config = dict(
    optimizer='soap_variant',
    warmup_steps=200,
    schedule='wsd',
)
Each number is 128 + 32 x the weight over its row's rms, rounded and kept within 0 to 255. Layers, rows and columns count from 0. The size above them is the row's rms in percent of the matrix's.

# layer 15 MLP up, 1280x320, rms 0.124, rows 1198-1279, columns 64-127
size [103 102 102 101  98 102 106 101 104 103  96  98 113  94  95  96 101 100  96  91  98 105 104  95 104  95  95  90  99  99 103 105 101 103  93  96  94  97  99  93  98 103 103  98 103  96 107  99  95 101  96 111 103  97  97 101  94  95 102 100  98  96  95 106 101  98  97  95 105 100  97  99 107  98  93 103  99  97  95  99  99 105]
[[ 49  74 107  89 203 168 129 108 164 103 134 149  83 160  98 129 130 141 119 141 136 121 110 146 152 133 120 121 182  74 132  93 123 173  85 109 115 111 139  72  96 148 170 137 158 120  63 143 165 143 159 128 108  76  93 170 106 128 165  74 173 137  81 138]
 [142 152  96 141 100 104 155 139 142 122 173 128 160 236 121 124 154 158 118  78 146 107 113 124 125 112 113 110 158 113 126 106 103 129 153 148 143 121 154 176 173 149 114  83 165 123 127  91  74 129 146  73  86 124 132 132 107 131  98 173  41 160 152 130]
 [126 179 106 193  49 120 124 193  83 101 162 104 165  78 108 141  90 160 176 119 117 111  71  30 150  99 124 131 132 143 124 105 135 159 114 173  89  87 158 119 154 158 187 144 122 175 221 122 147  97 125 167 151 157 117 105 124 144 147 128 161  97 162  78]
 [141 105 148  99  75 120 172 141 121 120 126 125 104 129 116 109 103 114 116 107 133 139 131 122 120 140 122 124 134 171  69 139 160 124 127 100 118 131 135  69 157 119 160 153 144 128 170 104 132  97 160  81 125 140  96 128 136 102 126 144 128 148 134 100]
 [ 63 161 106 103  94 177  90 130 114  92 212 115  86 107 142 110  62 119 210 159 124 143 171  95 121  86 144 103 167 129 114 173 119  65 133  87 113 167 131 123 128 114 152 102  58 112 120 193  98  73 129  74 157 144 144  91 104 139 148 129 124 119 176 118]
 [116  84 114 107 161 187 151 126 188 123  59 149 145 187 145 198 131 158  80 112 124  59 115 135 150 132 131 154 193 108 143 137 172 105 111 138 109 126 132 109 143 108  66 130  93 105  87  85 106 175  52 146  96 149 123 209 124 130 132 139  76  95 127 137]
 [117 139  77  98 132 118 149 173  93  95 117 135 138 127  69 146 173 147 133 160 109  76 171 166 143 110 140 110 136  98 135 165  93 157 157 138 163  99  89 115 129 160 167 119 201 183 116  95 138 167  77 195 137  88 163  92 116 135 136 188  62 150 126 139]
 [152 108 126 130  96 150 117  83 134 126 165 116 135 103 128 104  95 103 127 118 107  98  81 144  83 166 123 148 122 127 177 101 103 145 125  97  79 110  84 115  93 133  95 144 117 153 130 127 166 113  83 151 147 141 148 115 144 115  91  80 108  95  98 143]
 [ 93 202 101 183 127 132 109  93 164 104 154 130 123 108 134 118  99 124 147 130 159  68 112 145 206 109 164 113 122 105 156 118 154 141 139 139 123 140 139  51 118 153 137 155 139 120  90 113 109  57  96 185 106  79  99 128 130 104 119 126 129 170 141 151]
 [153 101 117 119 173 158  52 143 122  89  82 173 168 141  72 144 171 137 118 159 105 112 142 135  69  95 153 128 104 153 176 176 102 166 120 102 124 133  99 167 162 148 157 150 129 104 160 101 144 110  98 156 148 145 108  54 132 144 183 186 157 107 140  78]
 [ 22 145 106 115  54  91 161 120 126 116 128 123 115  97 113 133 161 139 163 146 110 118 100 180  97 154  92 188 157 142 117 141 156 172 169 200 167 159 123 140 146  68  42  92 171 117  81 126 181 131 127 109 163 123  97 168  97 176 103 165 125 178 136 102]
 [151  89 163 176  72 144 122 118 114 145 118  82  90 109 155 125 159 105 127  62 107 119 140 154 149 169  82 132 128 125 161 136 113 168 143 111  86 190 153 104  58 128  98 180 109 153 147 142 136  95 144 151 120 123 153  79 158  80 156 140 121 176 108  73]
 [ 96 173 115 133 154 119  87 103 143  62 146 154  95 139 152  73  88 139 136 147 140 115 171 124 133 120 136  53 143 111 105 129 131 105  92 133 129 102 177 153 145 110 179 145  85  84 125  90 162 182 114 166  74 144 133 121 102 169 181 150 130 160 126 196]
 [130  77 120 112 127 147  93 165 163 142 139 139 153 117 128 139 121 130 165 183 118 110 112 119 164 123 121 145 152 178 152 119 118  81 101 174 161 104 111 154 174 190  99 170 160 162 170 109 173 118 104 125 153 196 141 111  45  87 142 123 140 165 123 182]
 [ 88 135 130 108 181 156 171 159 177  59 152 124 115 125  81 131  83 103  97 132  72 110 106 113 198  89  75 131 146 184 112 142 149 155 125 178 121 107 102 183 166  92 109 116 126 140 116 104 153  96 127 130 130 100 115 102 143 147 169 203 139  77  77 142]
 [ 63 174 214 129  79 132  98 154  78 177 123 130 122  99 192 134 137 118 128 161 107 135 189 148 142 114 135 147 141 180 145  96 136  98 138  77 128 125  83 112  74 177 137 165 197 208 119 128 158 160 150 131 191 154 125 127 200 129 147 130 201 163 123  89]
 [165 166 120 140 125 121  89 108 103 125 120 145 139 123 158 110 161  71 142 131  71 102 103 126 135   0 130 128  93 138  96 140 134 194 147 100 149 127 146  58  90 140 112 170 108  97 171  89 167 161  99 130 143 151 141 168 149  83 182 134 122 139 121  59]
 [188 136 134 123 116 114 166  90 157 123  91 166 124 119  99 137 174 110 116 130 137 121 127 132 131 195  98  94  54 186 151 188 118 127  71 142 136 159 169 162 131 119 111  87 116 142 113 101 139 133 143  92 156 119  92 139  80 117 161 128 156 100 105 129]
 [ 97 120  95  87 172  77 113 127  68  89  98  88 120 138 120 115 141 149 106 118 113 113 151 138 137 117 134 157 149 122  78 155 145 136  91 131 139 113 108 217 123 166  67 152 147 111  76 102 154  50 115 106 160 171 106 134  95 183  64 147 110  47 147  93]
 [112 168 120 119 136 107 132 176 119 139 108  96 172 126 132 171 118 170 205 124 124 136  87 103 108 122 110 126 157 139 129 151 132  68 128 177  60 146 167 173  82 105 163 136 203 155  88 132 140  84 112 144  93 124 130 116 116 161 116  93 148 144  94 120]
 [146  89 145 103 175 144 148 163  44 112 119 112 155 147 153 103 156  85 129 124 136 136 108 133  82 151 123 118 147 144 161 194 120  50 127 139 146 121  94 110 153 144  94 156 175 150  94 110 140 139 123 131 134 119 109 176 147 139 122 138 106 165 129 161]
 [133 114  73 140 152  78 123 169 108 118  98 130 130 140 136 166 151 179 123 149 176 125  80 156 154 108 161 162 165 176 132  94 133  88 105 167  74  15 131 161 188 127 118 150 154 140 122  88 130 120 125 136 133  68 186 193 137 101 111 144 126  94 128 170]
 [ 94 111 181 114 131 136  77 166 100 127  74 166 139  67  62 151 121  97 145 153 112  69 160 101 172 111 135 111 158 133 138  95 116 121 167 125 144  88 134 101 178 138 143 152 205 134 142 124  81 139  38 153 165 183 155  96  38  98 133 135 141 178 130  89]
 [136  96 113 113 143  76 124 158  85 105 138 146 193 119 200 158 163 121 141 196 129 187  90 106 143 126 125 114  89  77 121 101 165 113 125 132 120 123 123 135  85 135 130 166 166 135 148  48  79 153 100  96 111 188  94  95 132 150 136 175 123 138 148 148]
 [ 74 111 110 118 150 105 121 182 119 164 172  68  75 107 128  73 133 182 146 113 129 150 157 132 152 143 142 173 105 172 169 103 130 140 106  57  93 138 139  77 131 144 136 135 165 127 135 120  98 173  87  93 106 129 145 135 106 110 116 211 102  70 118 110]
 [129 121 157 132 116 152 154 169 168 113 138  91 145 122 149 112  97 110 138 119  64  88 100 193 134 160 149 145 106 153 125 102 125 212  98 168 164 134 200 134 145 150 101 141 150 126 123 109 108 100  66 121 132 114 130 112 142  66 133 133 132  90  98  85]
 [145  61  95 167 102 136 101 130 120 111 119 142 114 154 172  91 166  88 121 163 141 137 166 147 140 110  67 169 143 132 121 181 130 113 138 136 148  97 202 157 120 150 127 141  78 127  79  61 125 115 152 160 121  98 205 100  62  67 158 134 148 154 113  85]
 [135  97  81 135 116 147  64  82 143 115 160 111 184 136  99 126 184 102 136 141 145 130  96 132 147 158  94 116 134 147  84 180 113 115 104 114 182 151 134 110 115 175  89 145  97 183  63 143 159 160 170 124 112 116  99 109  99  63  98 177 130 155  99 110]
 [122 107  96 203 114 188 126  55 125 167 157 129 129 107 155  64 115 163 122 125 155 149 149  72 139 119 108 115 132 119 146 110 144 164 125  96 114 151 133 150  93 115  97 113 162 129 123  73 103 108 127 112  87 130 145 115 205 112 153 159 110 196 148  72]
 [100 134 127  64 137 147 118  99 177 130  94 149  14 135 140  84 213 181 122 158 117 137 139 197  45 127 160 184 185 125  91 129  95 116 169 113 135 229 121 109  74 132  98 143 151 183 101 158 124 152 137  97  91  73 157  74 125 120 153 146 133 135 135  61]
 [154  94  54 118 121 140 118  86 117  92 115 122 121  93  76 136 109 150 146 156 150 104 132 159 135 147  36  91 207 175 119 100  92 190 130 111 134 118 128 143 156 157 149 129 128 151 177 107 117 117  98 140  95 149 116 149  58  87 149 127 155 149  58  67]
 [143 173 117 125 143 106 182  79 106 118 160 118 196  98 174  96 116 139 152 141 154 132 127 161 140 107 134  93 147 149 145 205 113 126 115 110 121 162 125 108 171 117 164 124  74  97 118 133 172 121 165 110 103 166 103  61 171 198  90 135 157  91  78  65]
 [162 106 103 121 123 150 173 167 125  57  94 151 149 113 135 110 158  79 136 109 132 123 120  73 126 145 155 146 131 125 186  95  70 139 160 125  92 129 103 111 126 167 126 105 159 120 238 138  82 125  91 158 132 101 128  98 140 168  98 134  38  44 115 124]
 [120 100 136 141 176 159 145 147 165 118  91 139 105 127 165 151 123 140  80 150 101 129 100  85  87 139 151 178 171 124 113 166  78  97 109 139 112 158  68  52 118  96 162 137 168 184  82  89 142 121 146 152 119 114 153 112 180 173 138  96 163 121 126 178]
 [171 124 128 139 117 123  82 164 137 101 116 150 105 128 152 109 102 119 157 228 119 152 183 146 112 136 152  95 129 197 130  95 104 119 129 132 110 106 139  98 140 145  77 105 134 125 140  97 177 116 152 110  85 145  89 141 150 120 103 146 107  80 122 135]
 [104 149 149  99 138 116 155 116  70  98 228 157  71 152  85  74 165 163 148 165 148 115 162 136 118 142 149 173  75 102 133 168  71 132 130 139 138 170 125 108 112 111 118 125 111 169 139 149 148 162 125 167 157 129 127 110 136  59 188 149 172  59 152 117]
 [107 134 110 152 170  84 145 108 165 120 104 133 149  74 115  86 112 128 155 117  82  81 134 118 150 122  63 151 133 161 113 109 137 143 113 184 149 134 164  78 122 123 147 103 126 126 116 149 165  92 109 149 152 140 162  54  84 144 113 223  88  98 156  91]
 [115  88 156 126 122  85  74 110 178 170 147 105 124 137 212 150 179 141 114 178  93  99 119  93  89 126 139 144 141 103 121 105  88 145 168 154 118  75 139 194 137 168 117 147 167 147  67 125 129 108 168 132 183 172 117 125 135 137 109 134 152 181 114 159]
 [ 91 134  95 163 117 129  87  47 166 136 115 175 139 116 153 151 145  82 132  93 185  92  99  72  59 141 152  81 101 102 128 122 116 172 146 120 134  98 105 162 178 104 159 164 115 137 159 114 121 155 170 114 146 111 137 103 132 124 150  56 111 186 124  93]
 [105 163 126 150  74 116 105 152 154  89 133 173 124 150 108  77 104 131 203 112 182 139 123 132 116 119 164 148 169 109 153 115 142 118 159 129 171 173 242 161 138 149 153 100 158 131 118 172 120 165 143 122 145 101 116 110 199  97  91 123 149 106 178  95]
 [150 144  90 150 163 130 133  81 126 125 130 138 183 137 164 159  28  50 189 107  87 155  86 138 141  86 119 104 171 135  57 143 149 150 168 164  94 135 149 142 156 163 153 207 164 148 175 107 108 147 134  80  83  98 113 112  64 136  95 128 124 136 117 129]
 [154 163 121  82 150 146 157  91 132 103 121 204  94 119 128 123  78 163 126 144 142 148 101 148 108 104 112 126 113 142 145 108 137 116 128 156 133  63  54 114 156 164 152 114 127 131 145  97 170  98 152 158 101 120 119  57  82 168 163 178 124 154 153 174]
 [121 105 118 108  94 169 122 156  93  76 132 162 136 125 115 114 211 103 170 100 132 137 144 143 110 113 109 148  72 200 133  74 100 113  93 112  81  80 120  89 104 160 123  68 164 140 186 136 168  85 103 132 186 127 164 113 140 138 142 166 118 154 142 141]
 [ 85 112 142 135 142 134 147 144 139 131 148 116 117 105 176 165 152 177 192 155 120 168 133 140 134  94 129 141  69 117 136 148 137  82 100 105 123 136 130 137 135 110 158 207  96 138 144 148 181 173 147 128 101 131 172  88 103 124  95 142 130 140 168 149]
 [ 93 169 125 162 111 108 158  80 157  92 174 108 163 151 134 103 135 121 127 142 160 110 129 116 103 118 128  98 113 127 140 137 102 129  81 122 160 121 187 106 143 117  99 158 147 123 141 149 177 109 132 126 117  87  69  99  94 125 128  86  79 150 105 125]
 [ 70  94 129 147 128  85  91 188 113 121 158 179 135 100 107 103 187 106 164 141  98 132 123 135 144 102 155 127  90 132 149 106 133  57 179 128 108 129 115 135 139  84 164 143 127 151 106  62 149  92  76 125 209  58 121 120 190 126 171 156 166 104 172 104]
 [177  63 143 169  72 167 125  89 109 107 119 149 118 149 120 126 123 179 112 114 118 103 164 116  73  92 132 162 150 193  79 136 121 178 180 168 147  73 105  69 187  57 139 123  86  64 144 124 112 132 153 163  83  78 124 110 126 166 178  73  99 138 164 160]
 [ 93 141 135 157 117 132 147 119 208 104 181 149 112 183 123 145 146 122 127 130 103 154 142 168  64 120  90  86 168 183 135 176  99  98  80 115 162 121 151 102 173  90 105 121 145 162 174  94 131 128  95 113 161 101 133 164 125  77 163 125 198 141 126 183]
 [146 119 105 113  77 130 123  32 124 110 116  98 104 150 104 117 135 150 144  96 156 124 107 160 138  64 121 134 102 110 130 135 142  50 150  62 126 111  89 167 106 119 129 107 219 120 150 119  95 131 130  92 153 125 124 147 114  92 148  95  77  70 112 120]
 [162 134 190 116 114 149 132 112 158  66  72 166 172  67 128 124 139 133 178 109 100 169  83 173  92 114 178 165  69 127 143  90 109  97  75 107 127 111 117 154 130 174 127 106  86 169  80 117 129 107 131 117 145 156 106 111 106 176 147  96 169 131 128 122]
 [134 135 150 161  84 112 147 149 166 184 142 143 105 166 162 130 225 166 145 152 132 141 114  56  98 127 139 108  98 113 145 124 139 144 152 158 149 167 115  99  93 109  86 136 134 161  99  68 127 107 154 141 177 161  97  71 101 118 132  99 114 168 124 140]
 [126  86 141 168 187  73  91 142  77 100 167 187 111 120 156 135 133 165  88  95 132 144 127  74 114 203 176 126 107  91 127 149 137 220 173 130 107  85 111 135  97 154 142 117 160 150 114 104  90  80 148 144 138 106 123 147 118 126 143  90 131 104 139 143]
 [109 102  87 105 164 118 111 173 132 138 178 126 153  95  71 123 147 160 121 128 121  70 107 108 144 154  87 123 102 102  88 160  76 136 161 103  88 166 128 127  86 162  93 143 151 170 172 121 120 158 173  91 146 185  93 157 102  91 109  75 120 147 154 117]
 [104 165 123 147 114  93  59 143 131 128 111 125  93 171 147 151 125 178 138 118 132 103 183 132 156 100 127 152 152 140  68 196 161 141 136 195 159  84 142 100  85 108  98 129 135 120 150 168 131 182 129 142 143 112 176 111 144 135 210 132 158  91 165 171]
 [106  91 146 184 139 109 119 141  97 145 135 130 107 135 116 160 107 133  91 133 141 161 141  89 161 116 146 159 103 153 139 128  89 129 109 170 202 171 102  94 116 148 147 139  85 132 162  99 119 126  90 119 115 127 145 127 106 122  96 136 120 131 171 126]
 [148 152 112 150  83 178  96 138 106 200  90 122 138 146 113  92 125 117 133 136 105 183 115 143 117 141 105 148  70  83  95 118 126 111  67 148 108 108 139 155 149 151  39 111 105 154 140 112  84  81  53  88 116 124 164 147 123 141 118 150 197 112  99 123]
 [138  90 137 104 175 135 137 137 140 114 131 109 199  98 171 129 156 213 104  98 151 149 153 118 120 140 117 127  93 181  99 122  78 124  79 151 125 147 168 126 122 131 158 104  79 159 138 145 129  95  62 115 131 125  92 186 101 120 131 118 125 154 104 110]
 [ 99 144 118 111 181 156  99 143 173 118 129 127 163 117 128 113 127 164 165 131 113  69  86 136 122 116 165 136 124 132 130  56 146  84  95 175 129 114 133  76  50 134  86 144 113 150  79 113 142  82 130 114 146  70 124  77 160 133  88  94 115 155 161 135]
 [118  96 133 110 137 151 102 128 118  75  92  89 168 114 144 145 156 131 170 125 146 116 198 137 111  95 118 131 112 155 112 131 177 130  98 151 141 106  77 136 105 168 142 143 141 130 133 141 106 125 129  65 157 166 118 117  97 120 152 180 118 118 162  80]
 [176 113  96 106 204 133 111 139  97 108 115 145 101 145 161 153 160 104 141 134 182 156 106 140  79  97  82 106 114  95  88 160 149  78  70 185 162 116 113 191 180 169 188 117 147  93  84 124 115 120 134  87 151 133 187  87  68 135 143  86 109 100  97 128]
 [ 82 137 141 174  86  96 138 114 106 167 177 174 103 104 157 120 131 141 149 110  94 152  98  77 125 156 150 112 118 142 191 142  87 132 111 138 142 143 109 119 111 150 174 106 142  99 200 155 133 105  83 141 108 146 135 135 122  86 106 166 130 115  88 139]
 [ 90 102 139 135 117 132 124 175 177 194  95 144 148 132 138 134  92 141 137  54 133 143 165 116 218 139 178 151 142 123 188 129  73 176 125 155 147 126 141 151 121  62 146 100 114 120 108 111  81 187  54  75  76 113 133 102 158 113  69 163 151 106 124 143]
 [144 107 106 107  99 135  80  76 102 121 116 154 109 205 120 159 142  83 140 130  83 156 156 164 102 116 150 164  68 110  94 193 134 179 161 175 113 137  81 171 135 145 173 138 184 128 145  98 116 147 141 177 133  60 130 115 111 139 132 110 150 165 150 131]
 [139  65 158 155 161 148 120 140  84  75 106  92 162 152 152 140 122  84 147 161 112 139 146 177 115 145 143 119 200  59 120 125 140 125 107  60 131 121 121 113 165 149 137 103  70 129 179  79 194  97  46  57 100 132  95 106 185 130  83 150 123 105 115 154]
 [176 162 146 183 142 104 151 121 121 124 166 169  84 133 140 114 135 107 176 142 182 135 129 141 104  92 163 139 136 101 119 127 149 184 122 162  96 182 131  76 152  75 149 156 143 111 109 160 160 136 157 138 145 109 119 150 138 188 190 110 141 176 177 132]
 [108 116 101 152 123 144  41 128 133  73 160 145 167 161 152 108 153 142 124 163 116 168 149 142 135 110 140 225 160  71  90  84 118  97 150 124  99  80 119  94  96 154  73 130 107 138  91 125 171 132 118 154  83 175 120 106 141 157  49 149 123 123 103 115]
 [132 151 152  93 113  69 169 181 133 132 153 145  65  63 160 145  90 128 113 132 123 169 150 150  89 123 104 162 152 112  91 109 122 142 160 176 127 105 132  69 149  55 103 157  80 124 127  83  96 155 104 188 113 199 158 106 119 127 160  63  86 166  97 126]
 [127 124 137 174 113 110 151 140 128 132 166  89 110  98 125  76  70 163 108 127 176 172 134 188 131 165 132  84 154 144 185 102 132  58 128 159  68 125 149 127 135 182 175  70 146 115 123 120 104 135 145  90 156 137  93 164  99  72 114 151 150  96 140 107]
 [141 141 103 158 127 140  65 110 171  68 112 188 228  83 125 107 116 107 138 159 149 100 156  92 165 171 112 129 140 127 179 149 110 176 156 158 127 147 126 144 155  99 169  70 113  87 145  97  94 117  92 113 112 141 143 138 174 131  83 134 154 103 100 151]
 [125 153 139  78 169 173  46 147 141 144 159 139  90 154 107 147  97 134 130 130 152  11  53  75 100 148 150 144 111 124 113 131 139 150 192 175 106 143 149 127 118 139 124 125 128 138 139 133 128 147 106 141 135 144 144 122 130 104 124 142 152 110 105 104]
 [ 99 113 142 125  89 143 126  91 141  98 113  98 155 133  98 139 130 138 130 132 102 143 102 141 138  88  97 156 147 152  71 159 113 104 135 156  95 124  89 178 120 101  78 133 143 183 195 150 130 104  89 132 125 158 164 146 109 110 122 105 159 141 130 127]
 [ 76 161 139 134 101 122 126 114  83  83 119 146 100 160 157 187  74 111 171 156 145 169  92 124 136  96 127 102 190 147 139  87  90 105 156  92 112 146 103 125 157 100 171  94  82 106  90 106 175 136 136 160 132 160 159 159  68  74 113 148 142 115 171  78]
 [194  74  97 174 130 176 121  75  44 117 120 146 145 142 126  87 134 136 117 137 126  82 147  73 182 141 181 139  77 143 189  80 134 157  90 114 167 158 126 150 167 129 159 182 126 113 150  71 110  34 140 114 115  64 169 119 147 141  96 140 173 105 102  63]
 [175 132 108  72 154 169 111  83 108 153 151  74  65 123 190 131 147 162  45 128 124 156 140 108 121 115 164 107  91 165 124 131 133 122 125  62 104 132 153 119 130 150 130  36  88 173 196 163 122 156 167 161 147 127 145 119 130 169 125 154 173 148  87 112]
 [144  86 179 143  99 104 190 140  91 142 161 144 161  93  92 126  95 133 118  87 138 135  76  93  83 115 145 134 163 146 127  67 112  94  72 150 160 150 140  90 167 136  90  84  43 134 172 106  57 129 131 116 137 134 104  69  88  73 109 111 185 103 125  95]
 [154 206 133  70 130 142 139 152 115 154 116 184  49 147 102 193 130  85 141 110  72 103 115 173 153 125 131 140 205 143 136 114 148 166 137 112 151 129 142 145  78 191 112 125  90 152 142 146 140 137 136 145 106 116 128  89 190 134  97  55 119 143 146 127]
 [ 92  84 125 163  83 200 161 150 139 153 101 166  83 159 143 143 123 119 119 113 137 161 100 168  90 170  75 118 124 146 132 106 183 133 160  91  87 116 137 166 134 106  88 165 173 142 112 106 134 146  70  88 102  85  83 106 102  84 106 110 125  71 119 143]
 [ 81 128 140 138 110 134 133 152 124 177 172 113 214 121 142  94  99  96 191 137 154 143 132 112  74  93 119  89 126 172 172 158  78 101 155 113 158 145 124 136 115 132  97 128 101 178 116 122 133 108  90 123 132 103  38  81  82 122 170 148 123  83 127 101]
 [128 129  89 100 112 112 110  85  86 147  91 101 103 147 143 139 197 100 117 177  92 125 136 191 169 149 131 173  93 170  81 181 148 144 177 137 187  90  95  81  99 143  84 166 177 185 118 135  98 114 155  92 109  91  87 135 143 187 125 168 132 142 100  86]
 [143  84 101 104 126  97 170  89 157 141 130 164 152 121 161  94  87 119 153 128 116 176 162 128 130 134 152  56 170 114 153 122 157 125 141 117  87 145 251 113  91 129 111 100  74 100 117 132 125 102  64 136 158 183 104 108 146  46 129 119 134 126 147 128]
 [123 122 125  77 125 131 126 118  50 154 110 121 120 120 110 137 158 124 133 118 121 183 111  92  34 106 143 155 136 102 115 121  87 126 109  90  62 129 121 115 140 125 170  91 107 104 152 117 125 146 168 137 178  73 118 108 125  91 121 108 164  75 120  84]
 [ 96 100 102 166 126 137 121 154 144  79 119 115 103 154 112 148  93 118 128 115 177 129 139 142  97 144 136  38  87 122 104 157 131 139  90 161  95 119 153 148 123 169 151 160  87 103 101 111  65 172 105 142 106 107 118 156  92  91 125  49  95  97 105 133]]